From a checkpoint of a small transformer trained on Wikipedia: biases on query, key and value, tied embeddings.
Each number is 128 + 24 x the weight over its row's rms, rounded and kept within 0 to 255. Layers, rows and columns count from 0. Numbers have three digits each. The size before them is the row's rms in percent of the matrix's.

# layer 3 MLP up, 832x320, rms 0.0974, rows 178-249, columns 128-191
088:095115138146145165133081122170164119122125116143153132176127117099129179132104149135103173105150141109143114132130132107112097085156124108130119131103177089135124129144124116116096150165106086
097:134143110140098127187136130119118142127098125132143123165179143165149169103170116135132129098113055165129122155144134123112091122118163109133167128106149136115115139134175117147126146171145106
099:132113114128161156148126112139130079135136132129074162128151106101133129151173095090140118133113151193126153124141143134101152174142138126147140120129163166158105148142128112114125165113112153
100:106102141112124111120152113093089146132167113116243094114126127136134082135155148141132151097167148105109125106155151097072119074128134112130127142147117125165136147143090085139118096138115119
096:162140138148175150093161119134116146159114109150136148152157118117121102145136130103113132061145111090097091112144129149170102133084082106108135116144165121125109201129094112127117135093101107
096:156136132137091122091154140113121127118138149147125115124089111115095096135161201135147141135159106173150106149128126111104112149126104160166169135130117120130127115114127137097082145128139124
106:135157123156156080106108146122153098131112118167110144123127145096153127107135155129144138152140111148097120125162146144130102135146148121140091144088118122201151172154149153125141139118132171
103:127103107179166101090123115169121143173127138116136122144119121158218039139130112149122122130131123161092134123196124121132132091124120110120151139097069171135100148161120143158078094094106168
099:149154083143111148100135144117115077129133142155123118145118130126109110075140135125142112133122138169125091155154132146152132121114133175099165126136141152107131128143142123159116111101149140
099:126139113144109154116123182111120155096092124136138151133127166131170111127148141111146138119121106118126120083136203114168105117133093096118142091128119139143096142114087142104138141152149141
100:138109147156144125114152187166125089176145096166107102153137118169151129092097088131104123162135097069127123135159123076126095159151143131099115128145126081113112116128167118112163169163133126
099:130108108128119130153093143140125124125052133071134122093119147128135085146105159102107120097142148158158146108094108163141119163120138138082133161174153150150121126101132152108170155109126094
101:076115106119098141164144123153119147115123120115112124101153141133164111129110126117095149085105110100118134131168153130135101120096129182124101121151140084120156160160170134161121112162128139
100:127124140162128104131158126134155104067097129111150160127133114096105122109135063152101147111111123102142099081129112109151129081103118131100168138147102100136137119166137106140107097115112140
107:083104133062155115146098132155111088123124144078121137141116138131139086123146138117127131157130121147109147117122101162109161135110133114118079100126146119096112110136118127094170095136161144
107:145107140142133168160136114126099134143093166136131113138129126141123112110151142119099133135167104112137095138166098163087109100101128115132113151102164084166126169119091143134128117175132101
100:123090078131121102142153092106139100172151183091126148086132107129116166136098120151132173074131110150130125082125093148095123101159143121088116109158128115119122117157097141121150095170121162
097:153181123134109112183135136152122135117072136151150131160091124128159134117082097162114145077147110096153146134128135121120130150156159081145128161108129142128180168099140108115109144097154116
094:111154139113146102099148144115132122080128172092138157153128115127100201123144118127133114121149148127172108157143114120153111115177115102190135096175121094114153144090127144116143141105148169
101:125156116098119117162121136125142111126122088102157158122126113125106174102124130128128095171114124111136152124110157122116085113136098084112157144152119136123116159136090182136120154151157164
101:121077145126115138132111117138143168104158145136152141143092123106153188151154160122138113132148124132148132112132099106120118153159117107119118128111113107131099142171098130114118064081120170
099:156160185170095094129142134165130109140090105105096151107147163163093146147170132130161132123133123115122184156133129117131106128093156122118113173143131104177136099130126188093151145134119091
101:112140139158134127111106130136114143143132134150106090101112105120172093137169145149137162128168099097105151142201155142133136134096075122147141141115106121154163110071124086092146094097077167
098:132160108134123099099120142163129117134136141132150147163120111133131108137126160137112117082131134161115146118093149136121077130123112119087157162145096135119144155096139092137140134122097124
103:106149111126113114089129096138091120106124165097115157131154121120118083087132113163082077108148136129103123128162125137104142132156151091186105127124116153157118179139105134134157157131112143
104:160141119151084142137114176149133131099092113126151092140101162105131109121141109128141159135155105125140137118115119143152106125150097082144125182116099099103131104088139133095078116150136133
103:126133118141131103155148080131094136111138106133126149122123088162146133142107137138154144132117093111152140136112125126142165168145141082122135097144123116116105126126122074132130105132128117
101:127153135093108114104155136156122128163142154125089126074078144124115134161123102120126106101091107128121162095142153104120124142139145142139137132125163179126137152065119092164137152154118123
099:086115128144115148144129137142126148093138138155109116092118087126139094138159158151129044128126143167158106124109142157132164117133106109106104153129142114126121150143165065143106170072130150
098:084148068106130137132084098097135156162128128165155173119108141143143140161123138151146147173114146190092179144150131115103096119177142148191123102127111093153142119131123146110127143115151081
102:130173122116092124145135164193126124159144127127108106104134166130115136133144129113142107102141144137129118124102108086155115128164132153097138085087176102144130126106143106110137119129162094
098:131157112163127166164125146124111182132111138132123142123135143129108091120148118089092115172139113140136139119139151097087107135091111131126113133158135099115103163148105099135123123123102085
097:158119152104096129156125169139138141153112098145109129137139126101115101112130107125116100098137140143167115105186136132158160143174096151095143152151166114138145126109116118121119148162158137
097:186115167144113176158144113154115113116101100133140160155141136131192096114140143133091131161117161145141143102139095127152107139147112095114114117098128153103134128119198163162145083132140116
094:105155132146136105096122083127186113105092120139129146152150096112142137118102122144117093110110149103133132125129144073108152125145090100107124098141111151133185071119152106129133122130107128
089:151122092149133102139145165120140152127137121105120129137141084134107114109155104114114136107080105123124145084112107071108133114144093157082160109119132141147132077142151111109122122133136128
104:119167101124125144134096126132071142077134097146109122153088090149149146115112126136172153120157136152136113145117124137176127101089125176147135140156134132116145104171144148172140095136098161
104:179124127084151143108123141128135113111111158114158137088132137087068130143100126102121130092130123129131102126116092147107128155172182138096109094157124141115145124171119122142113178140155106
100:097091149114159136163169142138090132161140126166149136121139131130138106102131156150178110113150111168077132126121133091147119108103129149140195138083134131141107110085129098140143145146130117
099:135139121139146149141128142141173092113133150134126149149102105118102141148122142137138076117138100178118075133151171143124056136124123146157120130134112135163171122121154130136117097156126151
098:159133099147113112173122097135141174145128111109117120114132125121119141103120157090152090087164115134107102107109049098128148078135166103115151080121127128130144130137144117118119093139118168
098:132134141161148091123121138141143121074126120119133120133106121118152153136128117085129141185106151143104106134101107096101173130123129135148146170143098146141126125180148107127106131144175142
106:113139111116142134174126163127137122121088091125141135107139136103154112130121118085076143119134139131159135145162121104116168111191152133126164144139124130114082091126122115156127126125116132
098:162094123114140127123188178104145128115144133140185138134116126091122137147087123114135151129177111164069140123096105138097093112109078135129103111142130134118148114138168160092121115151129146
103:145108118146114146159150140124111123112138140084134116122158162131124133134114146146137129141133119089138123088151116146176126134118116122173188112162121096110091125165146103128136120123131145
099:113190127133153101087133164177133155093137143141150208125092170106138103129111112148169112117160128132140106120115136105138133138107092120153137152151132104158128170104119125097135123111125098
095:124144147091100154099143098150118124106158122134118114103130131148117133111154115077148092127128158122165130144123135092107099105129115088054128092125132169122106118123158103139137111112115101
099:095119159146173143144113127102102134111154087146138129157108151110108155145113117089142143131106113088152084137144152139109153113089125146128114112106110078082150139158157152175094144124146176
097:122129143103134146127116127141094147139081123127161135146110159134135139042106137141136160192148158111150132134162140106121075141116169112113109090114131092148151136145121099113097170156168153
108:167117119133113142126126156125131128136080121113095145121093162149147091173129145121109165143132123110095115079111145135077163150172066168100135149128157082117142108145081122155141162140122113
100:113150149122163118115122125126112167115146128154111096072126128094113103142135136132111128143158107087167128176135163083139134164110165128126151086182138130123080107134083114134126112186166170
102:106154158102094178160112117159150177107145129110139106101127158141114113140170131163134143146143122132152170128133137133086140150129161110145120118127148121123134109152154139145136160103101078
099:118153080115091101122173127144122101102151095146100095097115129151126173112139107097152103149172134106125104160115139160138133150087108114105160156140160112122113109145155095126097094123150153
104:133125109114154138141174141143121143148100118152126114126157142162142150158120130118124142114154135153097119159176128125125135167162132113127140141121130090090080126144138145112149136112159177
101:112153107144119100135157110098153157143135133140111153130163164148149122116142120145135133163135104139140113137089107106137150102118143116101146154119143138135155142163136121136096191096166123
104:135118123168103145120155117121120104180131138096129116149137122172124139147136112165165098117143159124129177115114151103148074122117133158147101089119145134123092107113120141132156138097152141
097:171137115155168126107152128122136085173141108142120127101124145123122140140125135157191159116099147172163137110149115132144138160135159134113110156107147153146135107114123130106148161128161197
096:139127133104121105122146141140138135101154135102129165162116182118124142123149128070126089094087101117085157099161107124114132143122098137103117126174126152118098144121103160164114122084148146
101:123146169110082129184071129078141126139106112141139117123136156140155162123119158142174177115176132103133130172140156138148150165112141122144172144137090120141107162174139144148166112108120084
103:145165132126157126147162131114179111126135126099121156122114140094120107096148134160113109103134140135129118112121152146136126145076148123190162119179098111141185135108152094105112098133131163
102:108107139122137136124125156087119196113144170142113107138097157134091135147092116135105154141172096076173109108100112162118112143122140106100155113132148156150096146079105138111149115140158119
099:128151120138152140099178107120094113123105122187108126141160151047130099095131128135115109156159132145171170121119129118136113131075040148109129113127111137125111096114106101152152103132177135
097:142109154085153091088156121119120138158130123123098160145137080093139097143122068089117146127161102170109131154140145116133170142093174091141138159154136117160117096138189118079125108153160135
101:196143095121162115094162147125143083136116098144112140110100090077141095190101112156118165140122099104123142113125098114136140144123145091103169132141144117140137128111117140088101144131140112
097:117143151126111150072119114139147146139140132130166094117140111113091121108132112113143117112088121094155099150106153100150143096099144100137181105119126126142104087078127121066103113137111151
100:112089101148166083165133114136142151137134136123139112137093116136118119136107095138113146121118129173130127110128128158142133121116133096179200141131133138134101118101131124135123129141118145
098:145117111122134114122092126121080090129121107162130125143140150153135142130143160168160176121097179149160124124133154128145118149112130097100123118136131106132127126139181139087135152122135124
101:115159149092140118072144121137153126097163129133152133126150113094132135089139141148147168126103143102138154144123116150145151096089118093116177178171109134151117142137079082175076106153142138
100:173106118107156142170120109159127114142130085147113112113058115112161127115138102146176149113155149113164130165133112108105149105099141119125072185080147156086119047085125089104126138123142109
106:157133169116123094114129141105125113110087106131102122116124113122130084129160164134134137123107136128157139096087130132108141169130137109104174082105125121098126139101128133103091084137100139
105:139112121126104092068159127093110103200126115092137120115119109109114192118136076106111125127159131124152095077161105118060090155124139116078104099107126141146149112128121129122084089151080104
100:089132155085095116120086131115105124087111136137167114077137121106093133138112135196082141074144146099076111115158124093132146142114126088116132146153147081120121126115120205120136134167096096
# layer 3 MLP down (transposed), 832x320, rms 0.0843, rows 178-248, columns 128-191
096:134149157128115151126116115133131128099164154130137121139119130134142161135105149128200126117136134142071119132127155111173105095104108107145137113121127121109129085090158097154119113128125137
102:127121107145148087142121178132131145081098130139140129166135120141162148137148164117134104149123113153128151122148090132133079155143152103075148136079167112091096111085137140128097144131151161
099:099146114141141160079131141109141147174161108189144168131096092094132167154118162151123124179124112114144139144173150111129134114177154127185096119105106129150144164112107114169113128135127120
105:154160137098133097089122132119132167145106102123151117152136127111147160109095115077167153131145123127107077132119119127116155153133148140104129142148160152196129114171149089149147119125157150
101:123137157109109129134139173131116135172091170130127177118120146147103131107127124119144088155101097111117145158121130098121158143154127155087158132164090140097165148150108113113146119127149118
102:141144121126081076141099138129119135150148129145149081097129098161138106162151118128115154128118124170165104095135076160144077120140164136127148149108089112135109158138137158158135107136087132
099:090103098108130117108130131157141080108130100142107163102127114132098120152159128115126093121117170104135110105128099131119130124106086129113149125131172114118062101150139155149148143149142191
098:145117188128177115129163149171100128131134115123134111162111144097168111174140105153103140104099135115158123131156156163140135124148124166124121130120133118122140126113121097136124112138135102
100:092170120157098117123085133149134141130127112133146131124115119129131071126117133124123143106117134110118109138125065100078126134122130153156123143173130114153145085152106123093146160145115096
098:124118143144095123110113137104088149202135128090126156102131130124128118117092113154091129129123158114125124120136141110112148061122097101183121090133140138103126120151152141103098091089084120
102:129121113148137115124122151147147094176128130129111128139134164125102131116139119121122128116155125141150134129085100134144152126104107113052146133121128106135101129109118162144104077135120125
103:132139160141154081070129108160141151128106099133147126114108188124137127095136186127096097100146173154143136110131151105099139140155141135166138120152160107141135121194122147130195120175088068
104:130130136139125108163142116126102142119116141137102088133171085144122138111119156141127085134136145128111151105125156132133147128099127136184125122140108134142116132155106136110128146145140141
097:085141142134098156159098122102128149078120123107170112142119122110097112127147092148139119125109101108089159093159105137154133139108142114143158152162098109152120106090127162138128123134128155
098:163134092157127148098122154124167151129121075112115149129160102162110129130098148132147119130098140136155164134086157106134128113161161122123128144108132099155145117165111167078137148120121159
106:117073080080139169145135078157143123159142125131136113153157108126104050118093120155107135149148139137152137155149132146127118149116090124108121146156149111111114122165087104139128144117104156
106:148102129124164158137147149155098119116122096142127050104102141126142127175160171096105133137063088126131141164110121179136138127144122149183126130132100122114080155113071122097119100126149131
096:161148168179108131121131123112118121117160107125130094132117091116112087083072124190115134087099152135119161100087195089147138114129089162123129108122147140108116157101123151117133139105134140
100:141125135095172156150130084126092125067178102124131115136142111135127109093133129097108122129090109139084123102111112152145105130190151111166102118111120095121128136156118120092109150118125095
097:144164153080130137130150143148112145112141130107139132177111134160154124147141125105096155129185142168166164125174099072151100080133143130147107088118147122124107117152134143163128141118070112
101:113150106156150113148149136100115061133124160131148113104124094098156137132082131113148124101085143172130125125115129139111141105123104155148107102095174064111154123130137147152116132174145115
101:121155170160128144113155119082097141096128151107078150082162080135133157102115116139104147113132157102106125151140149148152111105167106116129138146111131112146146154145115120137082094171117144
095:147107176123122166151141118155144149122112107144152125117166113159145124119139108144105085099161126140141101109152096113108081145131137136199124097094110114156138139143134081118109141130112132
098:093105150125116108078124163088154140139075095122183126162109133124113181140113110119111092097156121144139080174152183096093112142145116132163122156154096147122114143130129143136180139104115165
106:071086141153143126089138152138083140117123131142126129138113101120121123135171134093109119159122137105132147133148122139149146095084077137092127154134120145115099129132147123115099123105103109
099:139126104136164125148115110132159138134145120177155120072094091114143131165126179107138119133126092134136139129150130142124104124166147109114156132080126103112088108076101131127075126121110142
098:160155109160162100112099121122092141132103102126112114119134095183161139148107169137142114118108145114145095111134128103150131138105091133072109098144137125108106139118147144132118116104167158
091:134131165135109112103121118111137105157124115086156152063140116105096115134159094160129095079105124137145142130127127117154112131133152105169117116129140120138104163143146125133153149164105093
107:145164102089155140124122097171159116085171108158124133140132089103136113122119136145121145147146143112179148145159098131141162139105138134172115116110113146157135130125144115123122131149108171
095:123136135107154085102129117134130118110151132103097083134116140151131162141119102116097095133097143140140114104087115122142077129127160135179127120136101100100095154135099155126137155137127168
098:127146129127175130104123148097136126145143135119129095147136097151132099132171125125106124105098172162158144119118118129148149144077138122184130083117131087113090124101124146117118122087147090
100:152162141142142124120095147145145140166107120113140128112092143144139127114124147160132158161121126137098141119108150126112155131142146124103153173186126117155155120103092137136139132102146111
101:119153106159078129118099076153132134136131155099129127124125126146108166113114114139149138141105160123124118138120114148140149120133134146121152173152165135128116155114170122148129121111125131
101:167118143110118127125129125113170112122111117149145171128096120148154126114154134114128139120148115144127111094094103122162107139138096138082094129128139105143148113138137121129142136181131114
099:112123087185091130087125136122125110124129109147137120118145165096147141111122125137162128112112126134104136142118119091130128137099121072104131182144104108143120085129118129084139131127132154
097:154123141131116152153152151128123139098139146115162105113157137180137156153146105156093115149174104155112139136118131095144081119100149134050132166127111094095143153161094123128165137136110150
106:128096117165124137141099120150138092125127119148104136134132123119117119124152097129162152135133124157124128115152141137132151111115121155143120090152136114130122153115123168165140123123146157
100:124108106136126091126107095113137131146123161139151134123122129150108136142112152113117143117103082134118129126118092142132152120142151178047123117116153151117103149110169124098127107122123159
104:121159121128128139109118072139104122159130134113142102129129151123092123106121154146131136098158146166140079101121144134128111151145140108126168128123078177156148124118106150091124119174138124
102:146118084137114134133122125118142087139155136129139120138103155133150130135129087131115133149148108131154123122122169153163154164086120130099103138099130099109129123109108141114140142153116144
094:076165127127104136149140133175077147145104150107107120180132141122144180087123148115158138095148165163091141128145096117099136130088140128094111153102159152136112108114092142143148106121159132
098:161139128114131116113143119144147088134132123189106059132143136165108155104110143113144124121138122135108118095079150150103130085103150153199105112113129126102102136118112131097108131133141144
101:097166138183100183066132086148129161135136098145120146178130105134120118129123145168135131168129130119121147127109173140085170163160132114124143108095179120133155130124135084146141121108097106
102:149133111113128171111142140119139123111139133157107111111126096142149098168079163133145109168114120120107134129121120142141138104119106115172111147121108148084112118170142161158141115124106131
101:147120135093105137123105099109135106156131130120148109137159170099140109096139131116159133116103092121099139135162157111081127126149152123118122178132148089112152083135148129103109183142152169
100:132138147130115111101124119106095172107120151096121129138098112136108128107149121142129182140148161084158107107112134108150153115133119118073111108087114097134128093154140121145101160139147118
097:138145112099090136141128165098171104091116148168145114146109169135129117121111131135141116149125138108163157114095164105156131097135124162082134164141140115144130145138073142138124117136137115
102:123112128130138133060120147156129129155116112093124173160158151103117077131135118129115145109120134129162114135104115155160153103137102162191142152145142129159133120146115134138139124127170147
100:138151157133156139151138127134158124140133146150105117148126102130125126123118106098128117162132170136120168120159062168144135111098112096161107103129129081158091121125129103115120137105089140
104:112162164173136122052108123097119136125131096092127156125086150132105146123155115155126095146162146110137180095170136135126151152146175124092144094127141102137121113148142152141124098091143135
096:116123155136119144126118162097141150103137145107127134109130123125100133142114134132167133114112106102151111104110107148126119119105120115126174115110186137134109113136130157169137121149175120
097:161143126092102112165144169150131075104131124132100112144150154112129120123139095122107122144121163149141163128171152104094120154158174093058098164160120167101126127116063149151089130131148106
101:155152133110156115126107099097119149145120171093142126109156097112165131127116122138150152150169125105104149162154149092175123123146093127173219177086132142132119117113164162119157095123099104
106:117129116118160126133175161164115113126099096145094104125150122078108123101112133161104145143109141084089171140142146114131099141109120121214130146139174130130143138132097100123115207152164135
104:131109099087117116120125139115158147123137154079108115102136142120135150128122094131194132111166087121125126128090130141176115099114155123097198141137104132131110124166133112094122117167147160
105:132123132147133143175122133149144118150154125139073126150117130155115106120137128135122119157086141122154159096120150097087110146145127108184119099113144146126100110091103169109110110118121147
101:119154132138107146093124119136126103175122146167094123133113139130136133088160125131155105127094115170087151076147121122125111162166125128071135138158194113167139108138095119135170102103145137
100:142164119100106119127141089146125145149118130126117114139143143064140140106100113130120193107142064120060107139116157146090125158129090134157160147123126090099155110148161079141143171095151153
097:131156073140109118126120121149099127160171116126131128122100142130107105127102115135085157137140126082127137159140135088100137103124112156119117102149121132115100113139179128136116155152088164
101:120126129150135150095102157139164141143152139130128112095095149077132100131150127120117125123107158132099170132090119138176184148119159130034155142170077142130125149075124176097090114130107098
102:126114119111107125122139087128142135150098131163123144075087095076138159118111165134134124149142124114107139101167121117128156103131136146108141128062169129151092088125097112146123141108143108
100:117156127130113123122154111198156118135154100107083148180171145121127154120149127149167086115130138112189114121157104105086093144111108133074113129140133168134108123130204123151125086125117153
100:143151167132101113127142124112117164197119141145124143136159117111154122100091109143129126129120102134128150146141124151145103150125155136109180158121142110118093080126159130135149128148154153
101:111166111164127095098146161128115116173096109135134132079122123125109131106150146160117154151115140126108124112103112161107117117152096161120115161170113132139117154143144142099152135107098155
102:143145108116084142142130118093158118117113142173158126110171122099139131121116119130145157116119131113092114097122151104102103141122126110096118159107159075124169124177144131116144132130103128
101:183117134158154131088109123154084126125093176135141117129143087128123096119156084186139100161136129120123109142079104152174096126127088107089113134141111115131136098150113149121144171127154104
100:107176125138158134135117131136195137153132154078168134145104152103148179096141129143132163118116133112123102163146122129128126174162123155161130139099123111143179116150124126111163100138089107
103:089085137148110154095127115113106153134152171159141137095143111131110089138096090145107188140048135122143160131114131122145168156132126102133137136138141073117160126136115127122108104167125117
099:165127114100158108107121120112124152106130110133123107107102095149121136159152096122150136164114097093147131138116098165102152092172115088154109110148142126128125150153105107097136138119119135
106:080116097145109145181124143092113112171124170119150153084111134093147145136133133135088118130149105184098108102136086144153140130125116123054109132171144111186106120114104118143141138128136126
105:126124133132163155098138127125162116113110122139133138144108126139114137125125096144156138115078113149109154120130135129104137106101148100199126128091162070128125099168123131106137109152110165
# layer 3 MLP gate, 832x320, rms 0.0975, rows 179-249, columns 128-191
093:103113152105162105145116142139110130122119117113141150135112154127114132154159141113108153096100156098130103083167105099118111132139087116127087116125141077118131121121106128107109124126159141
096:119149118135174157135110136105091116120100123157128119157147131150147170128118137093119114140118130151126128133131134133085160083173111112148131170069114156121125109105130133097091187121089127
099:081122155074098122110158114120162121120139145157127124124128172161162175154125127187080141142152191129130141170137120156112088138132155085148117151108090127083127109152090165161086106143145089
096:088135119114099118138076140105149112079115134128158159114118158101154119181132151106121153128163150151104121118139096070048116174173145199177120150132088124113106140138140121148073129135087156
107:111131163103117125123130134124152154148110122128092170137133147112130122135093108148140115143144110155138144134136127114120118115140076139096122128131082102134155100092119120091136148121097082
105:167154118081131166112121108144162112121155148101128077115167138171130134124125106121103141128126114110111140101127097165119132120104123103129163118131129141076067091143120146112147100161113118
101:103100115079110127159116116109112105101138158123124135132101094131127139119128116122161160136132156162124148104128097156112132109132139111130117170120120193155155111095162094149128148105124124
097:099093126129108123087149134126133136121132119099073128124165082140132147122149153146112115097145091164100112112134124122133098160149139146143122165111100172131158158084112132124149125136197108
097:102135145139089135138112124102162126105045119095140141095170099141133108138150118100128093143115108150129109153132118139158134150102131117103116087141139130125079120126081129132158110133124125
098:104102157144123145144160108132111115124125135127158107127127137102149096176114129159128149121166097120093142159166159126096114156067177100118140092137135142085161148103123121133107144152146130
102:104136117141116139140143138144197082106113084100125147152105172127161103138135113131181131135104111190098151122161105163131131146100157155139102106145121118124109103139106087135121101138125133
097:056134143150188138078118153108097132181142120162138116143144148097088080120096108128103149176141111139126113082138094162129124121125150147132109135134150132130123120125086070157110113108111110
101:134106178138106156145149077134142158156145128154118074115147109100127110123147158134128121150136115090150158145129116132111140171114092153133153109109122143147145116169141145158125127099162085
106:123142149116097148087107118116156109112091127110134129152115128112143108125121125120153197088131118125123109143097145122142121139178106100134107112145140122135167128127121142116150153178166143
110:170097135144120109143126110140153167154088122114139133112167108143117159130107101121123175164161105084120132154148137116093100138114135144088152131145171120146137092105110112130124150159134149
098:094115149114138113152163097126104104123146119150152131140099130159089102108125140152114141144114142122171159056139102158114153086124121115086142123101113126155088146131101136133144116173117084
098:143140105150115129133095150127133161114115158134136171118097148131125141147137133123080091099159112170172132133113111103090103182162092156180131158174133097109137113085104156127112162146122109
108:107080147113120127140118140124126101156124104097125121113108137181134154123149084100118121128150116124136128111154104130100161155175133078103139112137103130095174152130178114113144116115134116
102:124126085157148154109132138146115097112149156077158138098107121101099160096117132170121129145102125149130103152120098145117123141089120161113171154174125135088124106139093108113144150105107121
097:096131152109114084142164110088137121145056123154104121149125171149104131099110112095145157158119126102110162112143138114133173139115164154148192115108123147169150104157100137124106121168125144
098:138124112109114109137172131128103115119109157122166114091113115094139135145064115137144132145118116116181145125138123118140182116137120119127097088095126131186122075113099134119159082124097112
101:163126136118129122120145181149133103119114134111162120196155136102100171090112115152164123139088153133113117126128132140120139124107137131146125130133121160132116152126159164143154135141155128
106:140130135177102112103140114155101084139129105111127081125115153134115142126082152125111140162131098123162124100128087112126150122108127145147089130159099150149112104116119126111140146149107111
097:153102145116145096158063127085140175125130088092104116129138121115144101152105140125129150105136114130110135149166123145142135115152151105143107132122122118140094136136123171136140161140141091
102:127135159149128143102123152106146120126110105132126127196102123143146130112114143110137098096108193185142126132123137125160108188118143141148135134135105112137132141136181145139136107140114123
103:088159129178113094092109121158121138133128144116124113131150170128073136136131162133166128167123096093165156157106122102168132162137135126205120162106121141140118103131134140108133084080124166
098:165149145115161121102085140114140145145114159109107108126111147120118111173159165120155132105125151142134131112097094127139146139112093131100102131167127121085084150138109166140134125115135115
101:125120146089142147153109145103106123115166156144153121119142124091131183056188148151099124101124107097159146120131183112143096127097172158177128111118101154172137178086146145127097097102141161
101:049146127118169134078116139107115151108126125139168092112110116159145116168158082095131122133135146111107111125111162121167115159129085102150152119130115100121128138113103155166167139127145138
106:107121128122102105111120152114138156146122122109125104122169125131127134090109104140127135101135140155141123145100128103082122131132128157119146162162134168164091068134130121139117121137170103
096:161099128121125169129151120128154111159128137081128133136166094131137136160158145142161092115179157180165181126150084132133113109107106168148143088126106130163117131093117135137127155140159124
098:132114102152134127144101171168095160180183150133149113131089134162142120086083145145131129103131148125144115084116090108151117142139130109171162144133141129123121123107140107162139129153140164
107:156096172131100142130136107101104152147125143097130172120149102144138169116128144131122151100141104127069120124157129164112130132129125092103115119111150104108116124114145154110112131155132131
099:122125146103164113165161105122114113119134128145143116147146102164107132146146123094102172106146155110109108128091179167110094102112137122196122131150144160126116126151132095125125141150125121
094:119107121118168074142170144120111133186123110120142097145113153112143121118099139096134155140128107102115113121124121127138122114123102079138129142106128125126133133113117067097102111125135103
102:151132122139163121166106170137111165104101065136089135138118102169117122129090118111150136093102103143152106100155087137128135119099120132097130114181135075117156149177146117165129136152114151
101:140111131086108131138144147114156127116156146118135115124129138118116118149167129109127108118134124153134108058171081156133166117093143154108141075143154115115105132127146111093140079132124097
103:119127156102175158128116118109155145094086124139132159130130125160157137098112115150125123150109129114164141087149127135143089108097153122128105131132165089091161162143086121139110121102152109
104:129138121109104108106097119099116122128107139116146161142160141168100139122163139112118116096104171100140121131137190111107151139103106103168166157146114118129164128120118089124135165123118113
091:103121129066125106097114105129119104091141134106158085107119121137156101179144148167152132097127108095163153119081140143135163104134115090132100117125159137158120140159124120125119132126119094
101:122139130105128171179088133093125173102118110122128161125121137129134089134156133135109139081130131133166118138132108122155132164137172152117117128077113077116153108131107115133090108145140083
100:085140123129170121107082133122122151123096125105150144141107142130085105152141156146121099119182106132100165145108088125105164178116136110111142127161124154145129127089138082156140104113072123
106:093140160145090130102143120165097110124089137136146134170101118130090103115109095102135146127088098126092148132158093113139128131143175142145107094105098083108124082132124206145170167119108116
100:202134139080150116125133108143162104151091105115131139164132142129161128117123107112077117117111139120127110125144149138116122182156169118101143120156166135098150139107092113079080121129133153
100:138126097132166146128159135134169167105096105135133181155153099143129104138117137090100108122125135093114125125155109112085155112101078177119144143109111106143144122131122164146150088164102155
099:125129110139095105110152072112108144131150148146081095108082060136137140130114093107131147131126108107102105134166111144115090133102148171155096089122158102098114142131109147154115118164130131
107:114196147099127111123163107146116155155079120114196127065084131155128113127093143118122125122122116152134144146126132120168172155136085176101166113170109145130142080093146123122111129144131135
104:124119125129119165144124135139150148093148117129166102134101124089125110098134110107107150139120121126165150155102103140138126125139088157170126152123128117094090122122111165124095141137155168
104:113147129153118125082113137142104140150145132127121165143113169132183090133125127111107137171147096102128107121130125108098129159163204150134115162144110132156134123139102144131174159122124121
097:152097110105092150170128106160153077147102106134130084117125108137155122134121103160158132126108105114132084132111166112137180123126130122143086136130105147116172137115102136113120099176128101
107:080133123139138126102128139112122144073090089134125155154165118133123174121162164133076105146119131124130133073136144153104133120124123137112118110124149127128118131133132167126133157110145121
101:106141110134135141095099108144132115112119140145131105091098132116112158183130131092099098109141117111129118108138105135114148120175136112128065133080182128125103066101118152120159105121172108
095:137117104089120114197125128129096088132116184137142147105148122099125108073140114129150097112112089169167127128150154102093122126130119124163133127136117154165145098116164100126101158168120096
103:101128127167180094141154096131126120101092118147179090114129164115106176151149090127112129139199098144078145114119106125097124102131121110121124108153133102130151161156124132146137118192106110
101:114118094123125111131144139151098124133105112139159106122123165176082124148145119153101145152130140109138124154097104095100131147159156126126129107117168161156122129132104140139105160116160140
095:090118153170111095086151089152109129107124123110149108125177124165164139147133119099150140140128086113096124151113127138102099102147117143126146110166196143159126151089134145127178149137135127
100:104114144133119147099134106170133126139139097153093075135124128130092116130126154103133126109138137115132099157119087133149120142096085113137142144157108124110118148104098205089136141119130122
103:136124127154103171106133119100111101078092114142122126135115115087139128130125160085115095114089118108119130103148165175160087116135150149084130141146114137143139152122120104100147076127120124
099:098130190093155144160094156150144166169136124138150092157161126170146150103108080103121080130098183113098143124139201160167140139073138107143120090096122109102135101122121139140124158132081150
095:152164193088135131123134177118133124084099120167105138134167123160079135147121119127135153120128089145114163124145121089151125149131156125115123145140084114123153124131108068109126076125153125
097:113104157109092115086139135141118094135123118119126115126125132124076132124106123116102054126137118099126106110131185098146109062131104093085105147130104122089151128145144118115150095149139147
097:133135151160143116135147169133115132080122116111112116071156171176110147199154190134150127159159126106133111110087127117125123130141078159174110116117118120110124116086139112144168090125167140
103:123152112154127097116131129112172115142137114154133141162161125155107140138148137165087139140119094097136142136101122143131116129129181122117139138148127127137127168145066125142125138105159126
100:107144153088148149116127110130078140145149134086126167105109175110131092133145113142090092123115150123149127109112113143124164076154142119151140150133147113082087090122128155139173160127141101
095:130095107135095131045184177135134133163118123105132115138137131141123126094169113100128109165175127181082141082122149154138127110129165114154116139117064122131104178146114120111136130161131156
099:136098151117157126131125100166084150126091161140107129108137102116167133159136116155161154151124160125149130153155163114183101162135089109101111115086125125133130195169074139114128154157128173
104:129127149128095101130113114145104091121148099142148121110110178133130130120110124155128155166135132120116103144089154131112119175123128142141123116126148138169089118112107155121130155142109094
090:100065153112102131181146168146087193127114111174119144127123121155125109161133125090147092090149150108075083131154131133112158157127125106115101167172142066135144110111140115143135143163137112
100:130144117139108094144155131131151119136129086130152123102161127146127112120078125129140127166101143120116092126148106158089145142120108159123110138150120128114133099106129113110175102138077144
100:117091100123144160092145076150143142111102131136129178169128140106095145160119117127158145148125141145139153071122117137140135108138063139112129158083132134119136113141105102153150150162089112
101:190160159137146088121148167124155123142094163169078139127114120145120128149073144127131103101110147115112129130128097156112151125169135122125115131110146108115150172162063113124110083100141106